Part of a small language model's weights.
Architecture: LayerNorm before each block, rotary positions, untied embeddings, normalized queries and keys.
Training: a variant of SOAP for these matrices, 734M tokens, 7989 steps.
Each number is 128 + 32 x the weight over its row's rms, rounded and kept within 0 to 255. Layers, rows and columns count from 0. Numbers have three digits each. The size before them is the row's rms in percent of the matrix's.

# layer 2 MLP down (transposed), 2048x768, rms 0.0766, rows 584-591, columns 256-383
101:102125153130206168106068163098048101127141129091099176148068120128139131161138094078095100143148073182171090114108117125020131171087091161125103089075181114095099140158144095139080137072109080135148120095106163129180108086167163141106102086116157141140095120108087118146139158163092144131173151085156138131138154165174133132136094145142085153102144116115175110100093122074127117107155
105:163082127135103153137173185149157133125187101161108129095098094124156141129112144135100191151074101114152151152113035116138125173132132181072117108134180156136207163073140062128181148137109139116111129130110089119102157129115115070148124142161162214112114067145112149133108113132132173142139184139134166147157083139137129111137183133130107134122195161086155061178163151127160094152108
099:127084099120161122122175149139128109154125079158101177125096144140130090126095130129111128114166153185188172113115097142115119090113142121124158126149133107200185108112090161130158134075139083140172115182108121123112120109107123077138101096123077099149148130154153189134132082150148182073168077148169172134054127171125149105053077142156177149120182117114153148133198186163151097140098
100:130085143144085114133131144092200148112141131134086130105124094092123126158051087126114101137148190080087099092080130113136140119142086138037150113068109175144151175187109141168112108130112183203088097103108081114152119128092115145099098108113153131086099084149103155146083103127089131159124110134116144157132054119102116123133136102123111095152125162059113166154134088134100115207134
101:163145140149086156134111115123176114153177170107112105098089169141103127133145129097078060120109148110132165105159122057138116140117125131107191111167129167101142138104088118085074083165109080128126186156169144098137162120113081125113122150143121178136133129168043147135065073091073079115145113103132124153105135166139100124123127111129196115090127091171090196092110074132125105143126
100:184149149100170129072113110174097091137075101066106145133135137143137140153114118146172112114177159143129112153079130139118129133129215127153211114182099106198173100109154173052119115101053163140119113205152170124108154139107142106119144073098175148142156082073146121137120101066157076179101132151149145133125078170141150103155134190155144090073165185176113155092162149059114162159090
094:135117124128132127109103083148129071150079148122124133113116145117137167111119087188112124160156106087214120154107166181066158116110130118112057084164132128098041174095142031151105141128130132126131123185100060140111125123146124115057182113142093106135113092112167143141132148176090113055111067138150142123134143077153118139103188135086115183124145097155077116101107154072098144117139
095:123085103143102141181111073127157124140120145156155121137119167152167115130098104110178117109111126067092115099099136150109145158097150108136126102113101105175136108191147177176138151157126163116096155137064099135128157153178106123145146160108092136109072082160155106159096095129137131100163149098068125173130142174143122139108095096105100125155070152098109127124125104124112136137098
# layer 2 MLP gate, 2048x768, rms 0.0775, rows 585-591, columns 256-383
137:129202194131084143122157162118141123104104133133119121157119105101124087094145146143143148187194125126108083171170095056131121145134155125121126159103149169142084092136160168137071178154088125068102151112130140105165115093080171170164153153128131085105115052158123137098121146091127144124029108152144095129167137174108137146161155087149183136176196110144146121084079146075131125163080
085:134119170076113132203151120126143152138145131110095070197099164150084147159144143163166081128134167116185170116149157112183114098126129050122146118154120105108143134129095185129163115169185148106147172108104121172127085135122125148166196136150144207136114136126125097183093062096126094165128176143157100174127117163142112153116088106116113130129154078051198127114189125164159122096119
100:116086094075145183099124173128169121132121110168136096049210140136151078118179116131120091173133104111109122134130155186152109142162170098131186161127127138171128119172125114178078217125148128099161170135121098118132113135134131169138169118123130152176107163179078157075141152130135119131076085156137169078130049131130124108138140085132109134123117148134160142165064087099114168156112
093:188163105064095099113144072044098077114137092151155133148149115095119153144112136190083070112161135171154083188139083107071083147183140130090133141102147132081193148079116156112111099153105116103119094090150130136142095119097154128186155146185118166150135185123144183164150094110117167140117132132103115160143166167171121127102120112127126138153109088154123146083148187192138148110068
106:158101158125145092129126129085145120158103108111113146110069144157095107121114116086183151188211112110092156103148158136180162130122072134133125158093068129119119163142148123125151167130165159142080161138111066157128081080128141105103129130099172119117115141176119118095090148108133072192143115127132122126118097124096109093097130094113125120102077139136111112138120128134124244110160
104:136162081140119136095047139123144182104145187108131100173124135110090176110177067185149184148147154131180150119121071134098188127160137105091093178147113177140098185102096087145125138163145123158060079110084155133079098132096137126120153138095115113153160091164156188161098092095115143026145140121152114086145159144175118124075144137061101168168167090163150150074106172169155108113172
094:089121102125144053112144097118096118142146132149157144180047186120132197130135210171142142049104083146147110155125127111117151150088181144090122083102143118082084146110144113163142119142131108173129169107096131132103119092147097127102133136139122184125125139117099087133106140130118055077142190111073059088106075149113157101079073137126130102150118115111134145185124109154133131106189
# layer 2 MLP up, 2048x768, rms 0.0802, rows 585-591, columns 256-383
135:129100119133112120147141171159132144112120161119095115131132080083219119149157153084152149181152104174127157084136121135142109147116123120143113165178125161146066117141156079130156129104137084103105127070094159073153121141127177143124137151111103113097112137164083086123157214118121116091084163146147090064139098132069158141136138081140149117160140116111175053121129143166091143141118
092:101085161125133096162179119089096127162170112145129099083122160153124091195127087175138115124132060107145138100122134147106071102117117113201148116130110122079092161133121083107194156091144070082149101086162106127100154130183116053138129140086137116135223089197140163102143093083100100111167154139171117123138155124127156144111112123151131138149170112129156122093123116151173183159129
099:080073126198127117178107153136097128116131161089072157172118083121183111164091114127208150153119081067138131125120128119108126106108173164152145108134127187121177112092117108135131074201133147144111113137121138171112119107165111116124079153105131121053092080120146069102110154128067118122148133124104089135100151099134069151120066093151184083109141166050159108132191185117077142104119
105:133155135104142102121148170155125169116156166106176149078122136109118151150089107141124089106081117139130158113173170137116100129209099109083148136204130103135120172139082190125115124117150083116134132088112130108065089187123158123102184126161137132107133125120126139105078081085076108067164166093108115116120134145072159109120131115150160149164164104137142147156135097203126120111151
104:145134179160138168141046195141125109127069097102173092112082161196076129104137132120180104122255164117135144149132124095167166176144061128169159163136119116144179150151110208098112165071151149154154122111142129130160137091076184133113133111085203120163175115102130088137092160120144126172105164134159102125119103146139128140146086145143130078110102150136150153150079163110163187084106
098:158149126127149141146170118117098125138102136117139082153106142141126141155108104079152148112128121087144079140129142093207066149123153148097156151114169113080201100116217132144145085117107126080228165122162133131127143110177116067165117084114097081146079113131098113113175167121118151099166176108111104109081158136138153103168138128110119157084121181104101132168120128134100061173118
095:109128162137173102116111159189147100146134147148151117115127144126136077117066139153079120106115107111085142146135092158098133134124183113163148134109189128094129095214128138172108149114136095115103126095122063109139096127183089094127149134144075104121087140136161109142175145142103217073157161109061073143088123116116126131131131048149180126138107148213117133152085154136124096110079